python train.py --num_hidden_layers=20 --hidden_size=128 --num_attention_heads=8 --num_key_value_heads=8 --head_dim=32 --intermediate_size=512 --vocab_size=2048 --hidden_act="gelu" --norm="layernorm" --norm_place="pre" --norm_eps=1e-05 --positions="learned" --qk_norm=false --attn_scale=0.177 --bias="none" --tie_word_embeddings=true --parallel_block=false --init="uniform" --init_std_qkv=0.0706 --init_std_o=0.0079 --init_std_up=0.0706 --init_std_down=0.00559 --init_out_by_depth=true --optimizer="adamw" --learning_rate=0.00295 --beta1=0.9 --beta2=0.95 --weight_decay=0.049 --lr_head=0.00575 --warmup_steps=216 --schedule="wsd" --decay_fraction=0.509 --decay_shape="linear" --final_lr_fraction=0.0 --batch_tokens=16384 --max_seq_len=1024 --doc_mask=true --train_tokens=181700000 --max_steps=11091 --dataset="wikipedia_en"
Each number is 128 + 24 x the weight over its row's rms, rounded and kept within 0 to 255. Layers, rows and columns count from 0. The size above them is the row's rms in percent of the matrix's.

# layer 5 MLP up, 512x128, rms 0.16, rows 367-419, columns 0-63
size [ 96  99 114 110 109  93  99 142  95 103 110  78  87 106 114 107  96 116  89  97 116  94  93  96 106  85  88 104  96  92 101  87  90  91  99  90 113 114  87 118 116  97  89  91  99 104  94 103  85  69 102  98  95]
[[139  97 140 121 164 162 103 131 161 129 108 101 121 143 133 156 114 180  98 145  98 117 110 174 118 122 130  86 132 137 141 125 111 145  67 127 122 137 134 173 107 136 139 153 147 122 138 159 111 119 123 107 119 137 120 128 123 110 118 147 123 107 137 105]
 [147  87 156 194 121 174 122 135 136 106 113 143 108 141 179 111 149 118 122 122 141 167 130 116 128 119 120 111 101 153 103 141 139  95 111 112 117 105 136 142 106 135 110  87 112 157 126 117  99 136 111 106 124 109 148 108 118 113 116 162 134 123 110 151]
 [142 146 132 140 115 157  91 138 105 155 167 113 158 156 161 125 181 113 154 103 133 166  97 118 133 117 133  94  91 151 123 165 129  73 141  87 146 116 109 132 101 144 148 127 106 139 133 140 151 122 118  97 111 152 162 157 121 168 172 145 114 101 148 104]
 [153 132 126 148  91 114  82 144 119  84 166 119 154 149 134  98 159 126 162 130 136 133 114 120 133 128 159  65 118 147 152 144 134 111 136 108 119 135 118 146 107 102 141 107  73 122  88 108 159 170 117  99 170 154 125 151 132 163 163 131 169 160 157 117]
 [153  92 138 146 144 178 175 130 116 144 112 113  69 125 114 127 165 157 141 153 113 119 141 128 135 114 129  92 131 129 145 107  87 107 103 126 112 118 132 144 171 144 110 111 121 135  80 142  95 155 113 135 106  94 157 164 169 118 107 103 165 171 146 123]
 [116 118 129 156 152 157 123 142 100 164 107 170 107 131 204 123 117 112 116 118 154 163 114  91 136 115 133 148  61 155 114 128 116 108 101 165 207 131 143 105 107 127 140  95 128 150 128  93 122 115 129 134 151 106 151 117 121 141 119 190 124 113 140 145]
 [ 98 136 133 118 104 109 148 128 164 102 139 143  94  98 133 118 113 164 159 159 160 140 147 159 127 147 171 152 118 139 146 168 126 165 127 139 166 161 111  98 130 132  95 127  35  99 133 130  87 140 131 130 129 124 112  93 141 121 106 135 149 130 141 131]
 [116 167 165 165  86 161 136 163  98 163 116 103 118 110 131  76 133 113 136 125 120 162 113 137 142 102 124 124 159 123 111  95 127  91 121 106 162 156 151 114 150 153 120  85 105 100 134 131 148 122 134 135 110 116 132  80 145 142 114 145 121 117 185 142]
 [108 155 120 137 152 138  98 162 160 153 179 154  66  83 160 138 138 136 100 146 125 127 142 123 130 142 102 139 108 150 140 124  90  96 127 163 176 111 132  90  83 117 120  93 123 152  92 152 104 115 104 104 191 102 146 140 159 144 124 144 115 104 131 120]
 [168 162 123 171 165 139  97 148 143 157 120  73 157  88 125  79 186 136 160 132 122 168  98 150 138 127 170 118 120 133 111 111  85 152 137  84  89 167 118 105 143 134 139 117  88 138  70 123 130 108 113  94 143  90 132 164 128 148 146 137 145 149 118 130]
 [112 140 131 121 143 139  88 135 135 172 183 156 114 116 158 118 120 139 157 194  99 101 139 138 118 157 124 105 112 144 127 117 149  99 127 135 186 133 117 104 148 148 102 133 118 130 120 147 109 152  94 103 139 115  97 148 147 164 119 111 129  90 139 129]
 [117  94 135 195 165 112 110 123 148 100 131 140  99 159 158 170 108 143 102 151 155 147 162 170 118 101 126 101  96 156 141 134  78 169 122 109 132 166 117 156 112 129 135 107 104 145  83 131 110 149  96 127 169 150 127 110 149 145 110 124 156 131 119 132]
 [127 181 152 192  97 144 102 163 103 132 121 116 133 134 133  84 161 126 138 109 151 160 142 117 140 118 123 147 146 144 127 136 142  90  90 107 158 160 125 127 135 145 117  90 102  98 156 113 127 118 140 144 115 149 147 105 140 116 116 130 136 115 153 121]
 [135 155 123 149 101 105 153 163 138 164 160 146 113  98 128 142 125 133 152 134  92 109 140  96 130 116 138  74 124 132  90 130 134 111 125 133 167 119 127 132 138 143 132 124 139 153  87 121  92 137 114 122 164 103 162 113 144 175 137 141 174 144 122 111]
 [133 140 148 159 168 127  77 142 111 136 100 147  87 139 122 134 134 140 122 149 145 173 161 143 119 141 120 101 120 139 150 186 138 131  75 124 139 136  65 118 143 123 129  70 106 133 112  87 166 132  94 132 118 158 154 119 136 125 148 149 135 117 104 118]
 [ 68  99 162 153 177 153 157 136 104 115 100 118 152  74 139  78 133 135 125 112 126 123 153 120 124 150 119 130 119 146 163 107  98 140 131 126 129  88 133 114 127 138  88 113 122  99 117 114 128 113 103 125 142 135 132 149 111 155 153 127 149  95 183 136]
 [133 181 133 148 141 126 140 109 158 109 137 148 109 128 171 140 132 174 144 135 123  92 146 148 128 132 117 114 127 159 189 109  81 160 119 165 204 124 125 166  85 170 128 100  79 149 123 149 105 131 123 121 148 142 122 142 164 160 166 119 139 126 147 118]
 [114 149 128 119 135 133 102 140 106 131 106 145 155 166 172  89 158 157 115 134 123 123 108 115 107 141 151  99  69 152 182 198 148  95 103 134 173 158 109 182 118  94 141 128 119 120 104 148 146 180 131 104 122 152 141  78 115 114 146 110 139 133 117 102]
 [117 137 173 146 178 154 115 137 136 122 113 130 106 124 147 124 108 123 128 141 145 117 135 125 123 143 116 158  72 180 154 145 120 136 133 147 207 136 134 137 107 123  85  97 121 177  88 102 106 114 136 146 124 118 183 126 126 134 110 119 113 134 134 117]
 [107 101 146 134 116 128 151 138 119 134 110  94 136 119 136 136 135 143 173 114 109 130 182 155 116 124 126  91 110 143 131 165 133  84 132 150 183 174 134 164  80 133 115 140 133  86 130 185 125 166 119 124 121  92  98  86 146 109 128  95 145 135 143 118]
 [ 94 129 130 131 135 154 126 146 108 146 122 133 109 108 136  72 171 163 111 128  97 117 155 136 124 110 104  96 140 142 164 118  95 107 107 104 126 101 120 112 162 105  98 126 118 113 148 173 126 124 112  95 176 109 111 130 131 114 130 140 136 192 179 138]
 [115 166 138 140 136 114 115 166  93 165 161 180 116 133 155  89 169 145 103 126 103 152  91 117 127  78 153 112  78 156 198 151 112 125 103 105 164 120 120 186 106 136 116 123  93 102  91 142  86 146 113 117 124 127 162 144 126 137 157 148 136 154 135 123]
 [100 103 121 127 131 146 120 146 125  87 162 160 143 145 221 103 146 141 108 164 125 150 155 101 156 121  95 135  93 158 114 118 143 135 118 135 156 124 122 126 154 120  90  83 122 162 143 123 144 110 115 101 151 134 157 142 125 154 154 137 125 103 133 126]
 [105 119 139 183 144 149 151 112 138 105 171 144 129 105 174 111 138 123 133 126 151 145 168 113 109 175 133  84 103 134 191 148 117  93 137 119 147 140 136 153  73 125 132 131 103 150 112 170 130 163 144  91 108  71 110 112 136 127 132 142 142 134 117  86]
 [107 107 156 130 115 198 168 138 105  98 111 110 136 134 202  93 156 134 188 114 125 140 137 110 142 138 126  80  50 143 136 145 138  87 132 131 125 145 117 122 136 126 153 124 125 128 133 166 125 190  92 101 110 136 132 130 135 156 121 146 149 136 177 115]
 [134 117 179 161 108 165 134 128 119 108 106 103 127 152 138 122 116 120 137 130 187 139 124 118  96 138 128 102 119 153 130 186 143  67 131  84 122 103  98 149 168 150 160 118 120 140 131 153 136 137 138 122  95 133 142 136 110 113 177  92 149  99 138 116]
 [124 115 136 160 120 133 111 142 161  94 113 150 121 124 135 136 130 145 154 123 157 116 140 176 126 129 161 135 137 153 139 159  90 156 113 129 141 148  92 144 139 185 100 127  65 145 141 130 116 112 122 142 149 134 151 126 140 169 134 130 172  96 141 126]
 [113 181 116 141 121 162 125 125 165  85 143 153 103 121 134 138 119 157 121 103 147 167 123 161 115 148 119 136 126 133 154 158 104 175 117 148 152 125 121 191  97 150 155 120 110 112 132 186  75 141 133 104 112 110 106 106 127 111 120 114 135 157 127 105]
 [128 119 121 122 147 147 143 136  96 113 109 133 122 151 131 116 135 143 140  96 134 154  92 124 138 121 204 102 105 123 135 123 132 136 134 100  85 118  79 102 166 102 144 144 103 143 149 121 172 171 136 110 100 147 119 170 144 136 136 138 125 171 150 113]
 [ 99 139 120 160 143 133 103 136 131  75 163 152 132  92 153 149 162 125 108 113 111 138 148 161 141 135  96 109 130 137 131 136  86 147 140 138 136 156  92 152 120 121 124 115  93 133 152 195 112 140 110 102 175 129 110 117 179 141 115 149 144 163 120 123]
 [114 141 161 160 132 136 155 142 107 136 127  97 108 134 145 105 128 125 133 112 130 131 143 133 146 126 159 120  81 161 135 130 130 111 123  88 166 132 133 157 135 159 109 106 129 140  84 109 110 125 126 156 138  99 151 160 149 163 110 132 122 142 131 141]
 [134 124 162 141 176 148 135 106 124 136 140 136 117 101 130 127 159 112 115 156 105 138 126 126 126 117 126 143 140 132 120 155 140 121 106 140 137 128 139 165  97 135  87 151 139 189 124 106  61 156 130 171  98  66 117 129 135  99 118 151 168 118 108 114]
 [149  74 139 123 132 193 120 151 120 150 154 112 115 144 157 116 181 112 131 137 134 134 125 108 147  90 144 144  78 140 164 119 134 111  78  86 110  87 109 123 175 121 135 103 140 124 106  98 154 131 107 151 123 132 155 177 130 122 115 159 139 122 138 138]
 [101 136 139 177 195 170 123 168 136 149 103 117 141 126 145 121 109 115 122 137 161 144 126 146 138 150 106 153 113 119 107 123 102  95 137  99 150 176 120 167  81 115 118 108 126 140  95 143 135 151 148 136 121  97 137 133 115 121 143 124 138 134 117 124]
 [124 109 131 115 139 170  94 125  89 151 123 127 136 119 123  93 164 135 107 127 116 163 149 114 126 106 109 112 144 152 168 117 116  94 108 131 108 137 114 116 167 133 120 118 146  91 158 114 160 112  90 127 119 189 172 162 130 116 145  94 128 127 168 134]
 [120 125 133 159 152 165 137 133 141  79 139 120 119 134 161 132 105 162 160 123 120 151 107 141 126 166 153 122 124 118 135 192 154  89 143 151 112 158 131 136  95 119 157 101 109 131 179 137  80 138 123 182 122 127 126 115 140 118 164 133 132  88 131  42]
 [127 145 168 137 159 105 104 131 183 162 113 121 101 110 125 156 158 139 116 149 111 175 139 190 116  55  78 122 128 142  93 106  92 156 103 112 158 154 127 128 123 129 108 124 128 123 111 131 112 119 109 139 125 152 160 114 131 107 121  96 126  78 108 137]
 [156 130 178 125 155 163 131 130 161 123 105 131 154 130 115 114 127 171 131 152 138 134 154 142 159  63  95  77 155 142 116 123 155 138  66 121 118 101 119 104 150 111  94 127 124 142 145 138 154 111 125  82 138 110 173  94 120 126 136 110 132  94 117 133]
 [130 123 154 154 100 150 137 141 142 101 125 108 129 114 131 163 187 145 158 101 173 124 118 122 112 110 132 118 114 147 145 187 111 126 110 108 105 117 109 113 136 117 149 121  57 148 115 138 117 188 115 121 178 124 126 106 131 137 167 161 169 159 151 106]
 [134 152 154 139 146 112  99 133 177 138 163 137 113 108 149 137 168 154 124 141 117 172 115 168 138  76 103 121 125 144 133 118 125 160  95 128 175 153 126 145 117 119  96 115 117 114  96 127  81 135  96 127 103 151 161 128 115 118 121 109 127 101 108 117]
 [156 123 145 130 132 145 162 153 151 140  93 164 115 103 130 123 152 177 126 180 115 109 157 132 127 135 122  76 132 124 117 115 131 104  98 125 146 109 131 132 153 120  98 115 102 117  75 191 110 140 137 105 123 101 162  71 129 147 104 116 127 145 165 135]
 [137 143 157 137 142 147  95 161 160  93 124 102 163 140 114  70 132 144 150 149 143 168  92 166 142 125 120 154 141 157 113 172 137 146 117 109 112 102 112 122 139 147 114  99 141 143 176 135 126 105  96 141 104 116 104  99 101  96 147  98 103 110 110  73]
 [138 130 129 145 123 133 144 226 115 116 143 170 115  96 134 173 132 137 135 165  98 112 124 123  93 126 148 118 142 134 113 118 109 114 133 111 135 106 112 111 170 160 147 120 118  98 164 173 163 100 131 154 143 122 153 158 157 140 109 111 159 157 110 117]
 [128  90 179 186 124 137 136 131 120 135 109 122 130 135 148 118 127 117 141 131 155 167 149 117 150  96  82  75 122 146 129 187 150 110 107 115 130 105 127 121 105 113 126 101 129 113 110 140 124 169 131 110 124 122 145 115 119 117 150 115 172 109 131 102]
 [150 165 126 128 142 146  94 132 172 125 114 100 117 122 113 161 158 170 131 136 114 153 101 166 137  73 126 112 161 128 110 157  79 132 118 114 118 127 125 126 172 113 120 135 132 100 145 165 127 107 125 113 131 104 144 159 123  99 144  97 132 156 146 110]
 [157 122 127 113 163 145 100 154 156 143  98  97 151  98 150 138 168 147  99 186 136 167 100 111 122 101 133 124 112 139  98 122 137 148  82 156 114 118 126  96 154 112 115  75 112 112 143 123 146 120 140 125 145 146 155 160 131 147 123 140 123 120 143 126]
 [154 121 121 137 111 129 149 137 131 118 141 123  88 109 119 108 171 131 154 142  90 123 124 153 151  81 158 129 144 127 135 149  82 106  77 120 153 137 130 166 141 119  97 154 128 103 139 189  85 144 118 107 134 100 101 123 153 100 135 157 146 130 152 118]
 [125 148 115 168 171 172  99 149 149 120 124 161  96 150 147 157 128 153 107 131 106 142 146 170 129 159 120 142 126 139 153 119 114  77 142 146 139 177 140 166 152 175 148 106 145 118  83  91 128 115  80 148 121 150 132 169 134 131 171 132 124 131 136 122]
 [127 137 184 144 163 127 125 165 156 138 134 109 103 123 166 139 120 144 172 138 123 122 147 167 118 115  92 116 121 155 125 140 107 144 131 100 122 170 127 102 154 193  88  92  87 112  86  83 133 115 119 137 147 112 119 181 147 156 131 110 128 132 140 116]
 [100 134 151 136 113 120  94 101 100 111 114 120  78  84 126 134 151 139 120 106 188 133 150 144 168 115 117  99 119 137 138 158 118 114 112 127 138 153 107 132 153 110 130  92 109 169  98 129 105 149 131 107 126 113 132 146 153 116 117 124 136 111 199 117]
 [126 120 145 159 176 128 157 147 126 125 114 133  60 171 132 144 132 116 103 145 155 141 109 145 121  87 134 147 116 118 131 156  65  93 122  99 106 171 113 146 145 131 157  93 100 131 107 131 101 147 136 156 123 101 143 152 136 133 110 130 130 162 130 104]
 [125 128 148 121 135 144 159 138 124  98 109 111 112 102 151 105 132 137 148 108 133 142 144 120 116 139 154 150 108 133 133 107 108 160 141 137 108 161 111  95 135 109 154  94 108  94 136  92 124 147 105 183 104 143 117 177 115 146 131 158 143 175 134 119]
 [145 144 108 128 104 148 111 160 119 103 135 110 137 143 149  97 118 142 131 145 134 103 108 126 126  90 116 102 124 132 149 108 149 124 109  99 132 161 107 144 149 128 109 112 108 159 110  83 159 134 140 101 174 137 141 147  96 123 165 152 160 121 183 135]]
# layer 5 MLP down (transposed), 512x128, rms 0.141, rows 367-418, columns 0-63
size [ 98 101 109 104 118  96  89  97  84 111  85  84  90  97 147 103 122 130  84  77 117 108  93  90  95  81 122 112  89  83  94  83 100  84 101  83 112 114 132 105  99 102  74 139 104 102  99  98  67  84  95  81]
[[158 133 118  96 118 129 140 118 119 117 142 115 119 153  90 147 112  97 120 127 170 108 144  90 139 126 149 123 125  98  94  84 114 146 142 128 160 110 141 133 156 121 152 133 169 134 143 171 122 125 183 129 163 142 113 153 100  87  93 196 129 144 130 129]
 [182  95 175 139 132 122 146 145 132 124 128 158 141 104 151 106  73 139 112 124 107 133 122 141 142 136 175 119 107 167  93  81 127 138 179 130 122 100 130 114 173  76 153 107  92 133 124 142 130 123 144 122 140 157  95 119 132 109 135 119 118 142 130 160]
 [144 108 167 118 126 154 111 133 124 146 152 102 141 170 108 105 110  92 119  79 139 130 167 119  97  97 121 118 112 161 111 162 144  92 174 131 133 113  87 101 123 120 135 132 115 143  96 157 124 102 145 108 129 101 127 150 104 135 151  99 124 117  89  92]
 [139 135 138 134 113  95 118 130 174 146 130 114 161 150  60  94 131 116 146 137 133  87 170  93 138 143 131 106 189 147 125 131 173 113 141 121 113 100 122 103 104 103 133 119 133 120 104  85 141 178 116 143 143 138 116 149 100 125 113 115  99 159 190 133]
 [134 123 151  82  92 158 180 104 165 133 124 148 137 126 150  98 127 154 131 141  90 128 103 112 130  91 102  66 169  99 118 127 115 104 137 141 121 128 137 146 128 118 109  88 130 143 100 138 111 157 172 169 177 145 131 113 139 144 141 116 113 142 142 129]
 [122 144  91  53 126 137 100  94 130 155 129 135 160  95 110 114 143 108 141 136 125  96 153 138 133 161 139 115 161 124 108 165 109 132 127 128 110 124 149 108 144 112 131 148 160 141 143 148 133 114 115 165  93 119 165 130 160 111  91 116 153 130  83 147]
 [114 107 116 101  72  82 110 118 156 141 146 130 141 108 103 129 187 127 140 145 128  94 122 155 137 114 122 130 101 146 123 132 136 102 160 119 112 132 159 167 122 120  89 135  89 131 142 131 116 132 129 173 143 121 140 162 102  98 150 154 107 112 120 125]
 [135 165 136 139 145 136 119 149 117 162 140  51 131 134 149  97 132 153 143  80 111 116 118 134 157 115 111 137 107 104 109 120 129 131  94 100 124 117 155 123 124 167 102  98 140  99 142  82 149 102 149 141 128 126 113 113 120 143 179 140 116 108 117 127]
 [121 175 133  87  85 143 106 122 149 174 128 138 130 138 181 104  98 130 116  93 168 123 148 126 131 126 173 128 115 151 113 150 129 129 139  95  88 136 147  84 130 108 147 126 134 125 138  99 117 143 110 129 107 122 127 164  82 115 112 106 176 108 134 119]
 [129 145 140 105 172 104  91 154 127 124 164 176 115 112 156 125 115 155  99 102 136 124 132 137 116 145 164 157 124 113 140  95 131  83 103 105 107 193 113 123 107 160 121 129 118 135 114 107 146  86 129  98 148 169  86  89  89  93 146 112 139 120 104 129]
 [113 194 138 121 116 146 112 108 101 159 141 159  94 153 143 124 147 122 155 159 151 101 165 106 130 109 117 118 100 181 124  98 118  88 135 130 184 152  99 114 130 101 131 134 104 160 126  88 167 143 103 123 114 146 120 141 131 128 190 136 120 105 151 159]
 [113 133 116 137 111 117 116 110 136 157 115 118 119 176 130 135 119 170 104 123 141 139  89  93 104  75 125 106 129 111 123 169 113 128 172 104  96 147 128 163 126 123 128 114 138 125 124 143 136 141 119 143 143 143 159 139 128 117 106 121 162 127 125 112]
 [104  90 149 128 110 118 133 117 159  97 143 199 129 112 119 158 110 111 105 184 126 149 151 128 100 137 138 143 131 168 146 147 119 125 154 153 131 154 126 125 148 113 162 153 114 140 120 173 119 152  89 136 122 130 131 161 149 121  96 136 152 141 138 121]
 [151 137 140 118 125 165 131 115 160  76 148 115 160 158 123 148 100 136 132 132 123 116 139 123 130 151 101 106 143 131 140 146 105 130 147 121 108 144  80 114  92 136 111 136 143 126 149 101 105 112 132 138 194 169  81 168 140  80 120  87  97 120 135 152]
 [111 109 117 141 128  96 124 106 147  79 125 136 151 112 105 139 113 133 117 137 135 110 119 147 136 111 188  84 126 161  60  74 149 123 120 105 142 132 163 135 119 119 164 141  89 151 170 159 109 116 117 108  72  85 109 119 141 118  81 141 142 151 130  83]
 [ 83 146  67 116 173 142 140  96 121 151 135 120 158 138  88 106 133 106 117 124 135  79 159 161 139 130 144 195 152 117 135  81 143 164 150 111 101 129 143 110  99 128 126 142  94 133 131 129 134  96 107 122 114 119 141 137 132 137 143 110 129 117 118 148]
 [ 96 140 130 131 104 117 158 102 127 160 154 129 112 108  82 113 130 132 130 127 126 148 113 132 111 135 131 108 137 119 191 110 107 120 100 112 100 152 139 126 155 128 106 128 152 112 125 135 135 119 150 107 137 165 129  97 132  75 100 157 119 118 122 137]
 [141 148 128 132 160 167 122 113 113 115 128 139  89 119 101 127 149 116 128  90 152 147 144 122 128 124  98 134 127 154  80 153  99 190 138 177 103 109 181 103 154 110 112  58 108 148  98 131 133 120 128 130 124  97 130 134 111 158 149 150  96 148 145 103]
 [138  80  84 104  85 151 103 141  83 144 146 148 173 132  78 150 144 110  98 135  94 116  97 108 134  97 118  93 140 148 153 110 132  97  94 135 121 136 115 108 142 143 136 121 160 114 124 137 167 134 135 149 102 117 140 125 148  96 155 138 157 163 160 120]
 [149 119  92  87 114 143 142 123 116 141 170 151 128  88  93 110 158 117 100  95 106 157 157 120 115 114 140 153 162 138 114 147 157 136 118 103 105 135  97 154 144  66 163 113 181 122 133  66 121 123 118 151  99 148 156 113 117 163  96 143 150  85 144 107]
 [114 119 116 156 103 151 110 120 114 133 141 125 146 148 146 122 130 114 101 125 133 173 125  59 122 132 131 124 126 141 110 144 109 126 135 115 158  95 130 132 121 147  98 139 214 111 130 137 102 164 129 118 144 126 121 176  97  86 135 124 132 111 158 124]
 [106 204 143 101 153 115 121 138  97 111 142 106 112  97 145 129 144 148 112 186 134 108 101 101 109 127 147  97 148 174 134 132 127 126 133 163  97 145 120 200 158 125 136 145  93 129 105 121 127 129 100 143 122 129 134 119 154 116 152 116 149 136 129 107]
 [ 95 129 131 100 112  95 147 113 160 155 115 131 135 128 126  87  99 130 147  93 135 128 125 181 136 139 148 132 160 178 140 113 106 160 136 116  96 167 159 168  90 135  99 155 119 119 138 178 136 161 110 125  95 157 117 143 124  92 125 120 132 145 145 137]
 [128 149 120 105 120 144 147 120 117 146 133 107 125 118 113  98 143 141 109 116 109 179  96  95 101 113 156  91 134 123 129 141 156 154 122 140  96 146 101 151 141 123 104 143 143 118  73 136 124 156 138 116 130 122 144 137 133 176 123 136 123 118 119 149]
 [ 94 115 135 120 120 121 125 113 150 147 148 125 127 114 158 153 197  69 146 177 170 109 115 110 128 127 150 132 131 121 105 121 174 125 116 140  82 169 107  94 113 158 131 144 150 123 131 111 134  89 118  99 119 120 142 126 118  94 116 142 109 123 125 161]
 [ 97 120 108 132 111 103 124 119 167 114 144 137 123 134 146 150  88 134 146 145  99 165 149 137 131 153  84  90 135 147 140 166  98 135 113 122 139 114  92 101 112 114 103 125 145 100 140 156 150 136 159 160 131 125  91 171 135 128 159 132 118  75 122 101]
 [125 130 159 130 120 132 139 118 118 128 121 100 125 118 135 125 146  79 128 108 113 134 131  93 136 131 147  81  95 181 124 158 123 109 133 126 141  93 146 106 136 154 173 120 141 137 109 110 150  98 137 136 166 137 189 140 195 144 109 133 118 126 158 145]
 [106 115 123 137  82 114 127 124 152  91 157 143  82 139 152 113 154 140 167 140 138 111 101 166 133 106 127 113 119 163 159 126 146 127 117 126 117 119 116 176 127 172 110 136 105 106 147 155 110 110 123 113 145 121 128 157 120 131 137 103 115 103 133 121]
 [135 127 130 132  98  91 115 130 130 143 143 139 153 103 150 149 144 111 135 146 131 104 154 109 123 126  87 133 147 169 115 115 162 160 103 188 138 143 158 137  96 155 126 134 148 141  94 159  80  77 113 134 105 135 165 117 103 137 119 135 133  80 123 164]
 [ 65 123 118  76 118 124 120 100 142 111 159 133 113 126 141 114 141 137 110 105 146 121 114 154 153 135 119 116 137 144 100  93 127 133 139  95  99 148 115 125 139 129 152 145 148 126 133 118 129 111 166 141 146 136 105 107 105 135 138 149 129 116 114 115]
 [146 140 113 119  98 130 137 154  99 119 102 184 133 130 133 138 147  98 156 125 148 121 108 120 111 117 127 118 135 109 112  64 141 104 121  88 135 130 132 104 165 116 154 125 150 145 149 189 160 109 146 128 145 143 122 116 105 154 140 107 102 145 114 139]
 [115 109 119 122 102 102 111 125 132 137 117 155  96 156 122 143  98 102 153 147 103  51 125 100 128 108  93 144 111 119 138  99 120 127 105 138 129 109 106 115 139  97 129 130 117 141 141 138 164 133 126 123 167 142  88 176 119 146 149 137 112 138 163 108]
 [103 138  94 152 140 106 126 134 142 128 150 129 142 119 113  96 108 162 143 145  89 152 145 152 137 143  98  85 142 142 105 134 138 115 169 136  99 134 134 153  71 140 127 158  88 106 114 143 102 137 140  95 126 115  91 116 127 176 134 132 133 159 146 142]
 [147 129 125 104 112  85 109 107 125  83 137 160 100 125 142 103 121 131 104 120 109  86 116 106 124 110 137 129 168 144 144 121 117 130 132 124 130 175 150 122 104  97 174 124 146 104 103 130 145 129 156 159 177 160 121  68 154 139 152 118 167 131 103 129]
 [120 111 114 117 154 130 115 133 153 161 171 161 111 131 104 114 129 134 134 107 110 139 132 123 139 120 131 103 137 132  69 132 152 132 127 120 104 125 139 142  89 193 155 130 108 128 112 137  94 135 110 161  93 142 130 145 145  81 143 129 126 125 165 137]
 [114 143 129 140 114 104 102 122 111  98 161  99 166 129 123 102 139 111 165 167  81  94 105 187 145 104 152 143 122  72 116 121  92 134 153 103 132 133 111 104 146 164 125 153 135 116  86 106 135 131 114 141 162 129 108 159 175 115 157 141 130  83 125 106]
 [ 91 157 152 109 168 133 104 109 136 129 115 102 101 155 136 141 110 154 134 121 101 149 106 175 132 122  99 107 118 127 155 121 131 124 146 147 109 180 138 132 130 110 133 131 117 103 159 113 153 141 119 115 121 149 144 132 108 138 119 159 145  91 127 118]
 [162 127 118 136 122 125 114 105 154  99  99 155 143 114  92 131 140 126 135 145 104 124 160 140 115 132 122 105 122  90 112 114 159  95 105 123 166 102 180 132 103 138 170 156 161 120 119  73 168 118 173 137 103  91 103  79 168 135 135 137 128  88 129 138]
 [ 85 132 166 149 139 124 104 127 142 172 103 133 147 116 115 110 124  96 116 110 138 147 121  95 128 122 125  77 121 163 121 122  88 132 136 117 100 122 172 109 168 148 125 116 127 126 144 131 149 109 143 103 164 151 144 154 141  93 100 126 126 130 152 132]
 [ 94 129 122  99 172 109 113 108 119 139 131  81 116 146 139 120 146 123 135 142 106 139 114 136 116 139 127  88  85 125 121 130 148 146 128 118 127 158 131 137 106 187 111 123 106 124 143 129 124 110 107 134 110 142 111 151 120 137 112 134 163  89 127 111]
 [149 126 107 127 126 106 154 114 151 119  98 174 152  73  87 140 158 104 154 134 107  99 181 142 120 153 126 118 139 108 115 114 163 125 120 123  93 114 154 179  97 163 116 131 158 133  79 117 122 110 178 136 119 118 156  61 133 153 145 166 102 131 132 161]
 [184 102 138 151  77 124 149 142 132 116 130 110 139 133 117 105  89 173 121 147 129 111 150 116 123 110 127 153 133 137 112  88 121 134 172 126 114 104  86  98 147 168 150 136 141  96 104 109 130  89  94 128 107 150  82 138 130 145 143 126 124 151 136 118]
 [119 125 125 149 142 115 127 124 161 127 128 122  80 129 121 131 141 127 164 175 156 185 120 197 107 123 169 155 132 180 122 114 132 112 113 171 114 112 143 138  81 137 161 137 129 102 161  93  85 138 143 132 185  98 137 152 107 126  99 149 116 132 130 132]
 [111 144 142 129 173 119  92 127 115 136 111  82 134 113 162 121 139 168  72 173 176  72 125 146 128 127 125 140 165 165 155  97  92 116 103 167 138 106 169 149 151 181 114  92 145 137 183 116 125 124 127 115 154 130 129 123 149 118  92 138 127 138 153 163]
 [146 149 126 150 136 120 128 146 166  68 135 167 154 118 119 129 170 139 124 137  81  78 106 100 120 111 126 115 175 137 112 100 117 178 117  91 148 131 152 157 151 164  95 136 180 137 108 152 169 156 125 158 140 115 130 118 139 108 141 126 108 143 143 138]
 [121 158 153  92 135 127 150 109 118 112  75 151 163 135 140 110 144 126 122 142 128 173 123 122 143 112 106 162 135 164 150 167 139 106 129 148 146 147 144 113 129 152 131 140 111 120 135 116  84 112 143 154  79 122 117 147 154 116 119  96 123 118 134 114]
 [139 121 126 110 123 126 124 128  90  90 150 151 144 133 104 150 146  85  94  95 123 121 103  89 132 129 111 180  80 132  99 152 125 122 133 137 159 171 140  73 173 132 153 125 129 119 126 157 159  88 136 140 138 108 145 174 126  94 135 127 136 113 139 143]
 [104 127  91 100 134 119 101 113 150 146  95 156 142 122 138 146 101 134 164 116 141 141 111 125 129 157 110 202 155 119 108 128 130 142 186 158 128 143 157 121 142 129 163 164 134 120  93  97 128 137 116 136 123 112 129  97 104 126 115 152 132 152 110 102]
 [126 141  91 100 154 150 126 125 104 110 138 114 138 133  78 130 133 107 120 129 198 144 129  89 135 116 140  94 129 174 115 122  99  68 134 170  90 125 119 168 130  74 202 141 129 134 135 177 137 155 140  83 134 105 127 106 143 131 122 141 133  95 112 107]
 [108 113 126 122 128 148 120 133 152 104 118 151 139 100 111 124 145 162 143  93 140 169 121 122 155 133  98 102 120 156 156 156 129 142  97 141 144 119 112 135 122 124 116 107 119 178  97 105  88 141 113  83 154 101 130 165 173 110 151 136 126 132 155 123]
 [118 112 162 116 120 147 138 143 131 105 131 126 110 133 108 159 113 143 110  97 141 132 144 111 127 115 114 162 142 194  71 123 135  96 114 138 115 171 155 136 171 132 177 111 126 102 121 125 180 142 110 122 133 136 133 111  99 149 101 129 131 160 151 100]
 [110 160  75 114  91  79 135 128 113 143 131 123 147 107 128 124 137  96 104 165 129  89 119 121 133 153 118 128 194 142  98 134 158 130  96 139 143 132 132 141  94 148 120 161 143 139 106 148 154 106 161  82 126 117 166 103 148 121 137 132 112 120 120 184]]